From a checkpoint of a small transformer trained on Wikipedia.
Architecture: RMSNorm before each block, rotary positions, no biases in attention or MLP, tied embeddings, normalized queries and keys.
Training: 216M tokens, 4860 steps.
Each number is 50 + 12 x the weight over its row's rms, rounded and kept within 0 to 99. Layers, rows and columns count from 0. The size before them is the row's rms in percent of the matrix's.

# k: layer 3 attention key, 320x320, rms 0.032, rows 319, columns 80-159
# v: layer 3 attention value, 320x320, rms 0.0321, rows 256-275, columns 80-159
# o: layer 3 attention output (transposed), 320x320, rms 0.0397, rows 256-274, columns 80-159
k319 097:49 67 63 62 37 19 53 52 54 43 48 30 61 44 60 58 47 46 61 58 63 57 39 67 37 41 26 45 54 58 37 33 45 51 49 58 54 42 67 55 71 58 34 60 26 54 42 25 39 63 37 48 29 76 58 51 45 57 41 52 80 50 36 32 58 22 36 33 68 52 40 57 74 37 42 31 64 46 53 41
v256 095:37 48 43 43 41 35 75 59 50 47 44 45 69 44 54 65 64 35 38 54 27 39 51 63 54 47 45 74 75 32 60 71 57 55 39 52 37 37 68 30 57 65 62 44 46 39 57 60 42 56 59 60 53 49 49 59 81 63 60 68 62 62 44 61 40 76 50 44 57 51 59 43 63 45 64 42 53 33 64 51
o256 097:75 41 74 41 47 27 32 52 33 45 29 47 61 54 31 35 34 48 28 49 60 52 37 24 64 47 53 54 40 69 46 53 41 39 60 67 54 47 41 51 52 64 44 49 41 51 48 53 42 49 65 62 68 36 56 43 53 58 53 33 48 53 41 54 50 67 51 53 54 61 51 57 53 46 44 42 42 68 42 50
v257 096:58 33 36 47 62 44 49 54 58 40 36 58 42 46 51 47 38 60 50 45 53 59 56 53 65 27 67 57 43 48 47 51 64 42 57 55 52 38 54 69 60 34 33 35 54 52 22 37 55 51 38 58 65 57 61 75 51 49 69 24 55 38 54 39 57 70 48 32 56 47 45 51 22 47 42 42 40 41 65 54
o257 098:59 63 55 51 44 36 38 56 58 73 44 66 48 20 47 59 49 63 59 37 54 66 52 43 61 50 68 52 32 48 53 45 59 74 69 51 54 70 75 50 32 60 59 56 45 25 43 45 41 63 37 59 54 55 35 59 56 56 36 54 64 55 68 45 44 37 41 68 40 64 46 49 52 77 37 42 69 48 26 46
v258 094:46 36 63 53 38 65 33 58 49 77 54 52 34 61 61 56 65 45 44 51 51 49 44 64 55 47 50 40 64 51 52 50 55 43 72 68 51 58 41 46 31 62 58 43 45 56 45 39 48 30 48 71 40 52 54 67 69 37 39 75 38 59 48 55 62 47 42 62 47 38 60 34 50 46 63 38 48 29 55 37
o258 094:44 41 54 59 54 42 47 57 40 44 38 58 65 46 50 39 32 67 60 66 62 36 48 46 66 43 77 49 45 54 35 42 56 61 16 57 45 50 50 54 51 47 54 77 64 42 39 40 35 35 51 66 45 38 43 57 39 45 40 36 71 32 35 39 54 49 57 24 44 62 59 53 44 44 41 56 50 46 48 52
v259 087:45 48 38 36 51 41 47 47 45 61 61 64 44 40 69 56 38 48 36 37 46 69 54 35 54 66 34 57 53 38 56 36 30 27 46 44 44 60 40 50 64 63 42 58 25 73 55 54 48 77 65 32 68 56 62 60 60 48 52 48 29 51 34 47 55 52 40 81 58 68 46 27 56 35 61 65 47 36 43 46
o259 090:38 53 53 31 59 66 36 44 30 50 52 30 55 41 39 43 62 53 57 52 43 54 45 48 39 41 59 53 63 54 48 42 67 63 53 44 35 64 42 36 26 47 42 42 32 56 54 77 48 27 55 36 53 42 49 41 66 66 54 40 61 37 43 41 39 66 65 59 45 43 29 54 61 55 42 45 57 40 46 65
v260 100:33 59 57 64 54 48 36 54 38 62 57 63 39 60 58 24 67 41 41 52 57 40 55 55 42 42 87 48 43 59 57 57 60 64 61 54 42 52 43 76 50 45 62 62 45 65 52 52 51 64 48 54 60 51 26 39 39 41 63 68 62 42 55 63 56 58 39 50 39 55 50 51 30 70 60 67 47 59 46 63
o260 100:42 18 66 59 62 42 53 54 29 49 55 44 44 45 54 65 45 57 56 37 50 49 46 37 52 59 61 46 70 49 35 50 44 42 36 68 43 45 28 33 64 47 43 60 63 49 64 58 46 56 51 45 22 32 49 32 52 50 32 37 52 54 41 23 53 43 54 59 61 48 77 68 58 49 36 56 69 35 51 60
v261 101:49 33 36 58 59 44 63 38 57 51 56 39 44 67 63 50 33 60 64 55 30 34 47 63 50 52 46 70 38 63 43 50 60 62 28 48 21 59 43 45 50 39 62 32 47 49 27 39 54 53 62 49 61 61 41 50 57 46 47 52 74 60 85 63 55 40 39 46 53 46 65 45 57 49 68 41 60 50 31 58
o261 102:70 60 40 50 63 37 53 59 61 36 37 48 33 55 56 74 54 32 64 51 55 67 43 38 53 54 41 43 46 63 54 40 28 57 59 53 46 55 36 36 56 45 62 70 46 46 73 56 47 57 48 55 22 56 32 49 62 44 65 46 55 41 65 56 42 41 65 43 41 24 41 58 26 56 42 73 43 56 56 66
v262 090:56 36 34 48 41 34 44 70 43 55 53 85 67 35 55 59 31 39 69 52 64 53 59 59 55 08 40 63 36 47 68 34 69 42 61 67 33 47 73 52 54 48 55 71 74 49 36 51 51 55 53 50 56 56 49 51 62 50 62 48 58 45 47 43 48 45 51 38 44 41 58 62 32 61 34 54 39 56 29 42
o262 094:49 47 64 51 37 51 65 38 37 45 46 41 36 28 47 63 34 60 49 50 41 28 55 63 47 31 68 43 45 34 37 57 56 50 51 51 66 46 40 43 54 54 53 58 56 66 33 37 56 51 49 63 50 52 47 55 50 42 42 44 58 38 71 47 58 77 41 67 50 43 36 52 74 34 51 38 35 42 54 64
v263 098:58 67 39 61 75 46 30 59 60 72 30 67 39 39 69 47 53 78 68 60 55 64 39 49 23 50 48 44 41 66 68 34 47 66 60 54 43 54 52 24 43 56 27 42 49 55 34 64 48 50 62 71 43 58 21 53 26 30 69 58 35 62 42 60 53 45 38 61 48 47 56 59 43 55 49 70 53 49 64 37
o263 097:63 31 49 44 53 33 52 45 65 53 41 52 64 32 38 59 54 42 63 44 50 63 57 50 53 38 57 63 22 58 22 64 27 47 47 46 69 36 48 55 50 28 81 61 59 39 49 60 79 48 55 39 72 51 59 55 66 40 59 44 64 54 52 48 50 45 84 48 66 54 58 52 39 52 49 64 51 47 62 45
v264 099:45 48 54 45 32 44 22 40 56 58 12 43 57 56 36 48 48 47 40 47 61 39 57 49 54 73 52 45 67 60 36 29 63 47 56 55 31 50 69 30 76 42 50 54 42 40 52 38 68 42 60 58 62 42 72 50 70 45 45 45 43 47 44 52 18 44 42 51 26 54 48 51 51 67 59 56 50 74 66 61
o264 100:55 36 49 57 64 43 33 40 51 30 50 73 61 62 65 49 59 54 55 46 18 64 45 70 33 49 56 70 46 59 44 76 64 46 48 46 61 63 40 63 31 63 58 26 30 66 57 31 55 60 53 50 32 44 49 56 62 54 53 62 62 56 63 26 53 44 45 44 71 64 63 36 40 49 40 54 24 83 33 46
v265 085:60 60 39 31 45 64 57 27 42 65 45 38 68 42 43 43 44 55 61 41 48 37 56 22 52 62 52 57 46 75 48 50 67 43 37 38 39 50 49 69 56 54 56 64 37 46 26 48 63 47 62 48 43 51 31 63 51 40 42 66 72 62 71 62 55 75 68 45 54 56 66 41 60 27 48 56 57 59 66 51
o265 090:33 67 37 58 57 47 33 47 36 48 60 40 35 34 39 67 56 49 67 65 54 57 39 34 59 71 42 42 48 63 65 44 60 66 40 49 43 70 40 32 47 48 61 18 69 49 40 57 35 43 52 59 45 56 38 76 45 76 35 43 42 40 67 48 36 37 54 42 60 26 66 45 25 50 37 76 66 64 70 55
v266 095:63 59 58 33 53 47 51 68 44 63 60 62 52 63 49 71 39 44 40 55 30 48 80 49 42 58 51 60 62 56 34 28 53 63 54 71 59 76 59 66 53 47 39 66 57 26 55 31 34 57 38 51 54 62 61 54 63 49 38 43 62 41 66 56 53 70 49 51 43 37 59 63 48 45 67 37 43 39 46 61
o266 099:56 61 65 71 54 63 46 68 53 25 40 46 63 54 35 38 62 62 56 29 64 25 43 52 42 29 16 46 67 66 64 48 53 58 59 53 53 38 36 61 65 65 63 50 60 56 53 48 44 38 66 64 56 70 39 48 64 38 46 53 39 32 64 39 44 43 33 44 50 45 67 36 26 51 55 44 41 61 48 52
v267 096:67 46 41 74 44 51 37 49 40 35 56 45 56 63 47 47 61 64 32 41 74 48 35 56 57 21 64 52 52 49 38 47 64 40 24 41 85 45 60 54 48 53 51 81 59 29 32 79 49 46 60 31 63 42 59 34 54 44 38 42 56 52 65 58 49 43 60 61 41 46 57 56 40 45 64 49 49 66 52 64
o267 097:57 47 53 75 54 56 36 49 50 48 47 64 58 31 35 45 59 51 55 41 50 28 70 64 56 40 57 54 64 32 55 66 58 67 31 53 66 68 44 52 49 45 30 51 53 50 82 29 45 64 22 29 54 45 29 34 58 48 47 54 44 49 51 21 52 37 39 47 55 55 69 51 50 43 49 45 61 32 43 48
v268 094:63 45 41 54 71 48 64 45 59 36 50 46 58 49 61 53 62 38 51 45 31 41 38 39 52 34 45 45 52 42 55 36 57 53 50 46 42 49 42 40 51 66 48 37 49 30 28 41 34 60 53 23 23 47 50 45 50 46 39 53 51 79 54 45 39 25 65 28 51 39 60 50 39 51 61 59 47 66 54 53
o268 095:52 59 60 54 60 44 28 62 49 37 45 68 36 49 32 50 27 57 32 54 55 36 66 38 62 52 60 63 32 38 39 40 61 68 57 38 57 62 75 61 69 65 41 78 37 50 39 39 62 67 46 64 41 28 38 50 54 54 67 47 38 57 42 49 74 61 27 51 53 45 51 51 49 41 44 67 51 52 52 45
v269 094:63 48 36 26 57 30 37 50 47 52 67 39 45 34 45 44 51 62 56 78 36 49 61 38 38 51 50 55 63 44 67 58 42 48 44 57 75 69 61 19 58 64 49 61 50 51 48 52 36 66 49 53 59 84 34 62 40 54 59 69 53 59 47 47 44 57 48 57 59 67 55 53 54 58 56 35 45 58 30 61
o269 099:61 61 44 60 51 49 55 49 56 47 59 47 36 39 49 58 57 61 55 55 58 57 57 52 43 46 42 54 40 68 41 80 33 62 57 57 25 40 53 61 62 45 47 63 65 42 41 63 49 24 48 35 50 69 52 42 92 38 14 48 54 39 37 59 75 68 58 45 33 30 47 42 30 74 31 56 49 32 42 54
v270 093:35 71 40 45 54 43 32 22 33 33 69 28 56 66 61 34 59 54 46 62 47 44 57 52 62 55 38 48 47 49 31 53 57 49 34 58 50 55 40 32 58 64 51 68 57 52 60 55 44 65 57 23 31 59 36 67 53 42 42 35 19 47 44 40 47 33 47 26 59 60 60 65 50 60 46 46 49 52 49 43
o270 096:57 58 39 36 41 45 49 56 34 50 55 51 28 39 54 80 50 36 56 19 47 62 55 52 60 50 56 53 27 70 58 38 25 62 60 52 59 63 51 39 44 59 47 46 46 44 52 53 64 31 41 64 57 40 21 35 49 50 74 46 54 61 41 41 44 29 30 37 42 48 25 35 52 61 47 38 53 39 49 04
v271 096:52 28 51 37 40 46 35 64 38 48 44 49 65 54 55 67 63 39 59 51 48 51 31 55 45 44 65 53 52 47 57 47 58 32 66 38 42 48 52 63 48 62 50 53 35 55 48 42 57 43 42 65 46 64 47 42 56 66 65 54 44 42 52 46 61 48 80 50 60 48 60 69 52 49 24 56 47 34 62 57
o271 102:31 50 47 58 44 45 49 44 72 49 61 47 70 44 55 29 43 40 46 26 54 42 46 41 45 58 70 33 31 53 60 51 58 39 43 44 51 68 40 38 28 57 30 46 62 51 53 41 43 45 61 54 69 59 47 63 50 38 49 38 47 47 44 39 34 71 45 58 52 74 31 51 65 59 53 46 37 35 78 63
v272 091:66 64 52 49 50 73 60 51 46 50 54 29 59 50 41 60 42 59 38 68 48 56 43 45 48 31 36 52 47 34 59 55 49 31 47 51 62 29 54 30 57 41 51 23 41 50 50 48 47 56 38 63 53 53 44 32 43 68 35 30 39 48 40 45 38 52 44 47 41 63 69 24 82 36 52 54 45 41 47 44
o272 094:39 55 55 20 68 47 52 50 43 44 34 59 60 49 63 54 54 41 44 41 48 61 32 46 39 54 57 53 50 70 24 56 53 65 42 46 36 64 70 50 42 71 57 68 55 73 50 42 64 22 58 49 54 70 40 66 80 31 55 50 47 58 45 58 48 26 68 65 75 47 68 73 42 47 59 21 56 48 46 49
v273 102:54 55 65 57 51 50 43 62 49 51 75 42 55 42 66 33 36 42 57 48 56 58 57 45 62 32 58 48 59 69 37 66 43 52 59 61 38 53 58 67 41 37 46 49 59 26 48 62 45 57 54 39 39 52 61 66 51 49 69 27 55 53 30 39 71 48 73 54 54 32 44 45 40 44 29 79 56 44 45 33
o273 101:53 44 79 55 32 51 74 50 60 38 39 52 64 33 43 36 66 46 39 23 67 57 33 47 38 41 56 40 48 47 50 43 55 50 46 26 63 62 52 41 63 60 44 54 49 39 65 52 43 64 56 55 62 36 53 53 34 66 72 51 60 42 40 36 31 56 35 55 60 42 45 26 47 68 24 27 69 62 31 48
v274 090:60 45 73 41 58 68 44 14 51 53 41 49 41 42 53 47 45 44 65 36 23 46 62 42 61 63 50 42 59 43 49 57 63 60 62 58 62 56 77 34 40 62 48 30 49 36 79 66 49 50 64 52 70 59 59 35 28 61 56 43 37 34 69 66 29 58 42 52 59 49 38 43 46 60 42 60 54 39 49 48
o274 095:57 47 62 39 57 48 64 68 42 53 46 28 49 52 59 38 49 64 68 60 58 51 50 28 49 40 78 40 50 44 43 46 43 44 53 52 47 40 54 48 50 84 40 44 59 49 55 53 59 39 54 39 69 33 57 40 49 59 38 59 42 49 34 54 53 48 71 59 48 57 54 44 57 58 23 63 39 48 29 59
v275 097:73 61 36 56 35 28 60 52 69 57 62 59 55 51 64 40 53 44 44 35 54 34 61 44 59 49 33 43 62 48 46 23 53 54 51 70 54 68 19 59 71 51 62 64 46 48 43 58 54 62 38 67 44 53 67 42 42 53 68 47 58 62 66 66 57 42 59 58 45 69 61 40 44 40 57 49 47 48 45 42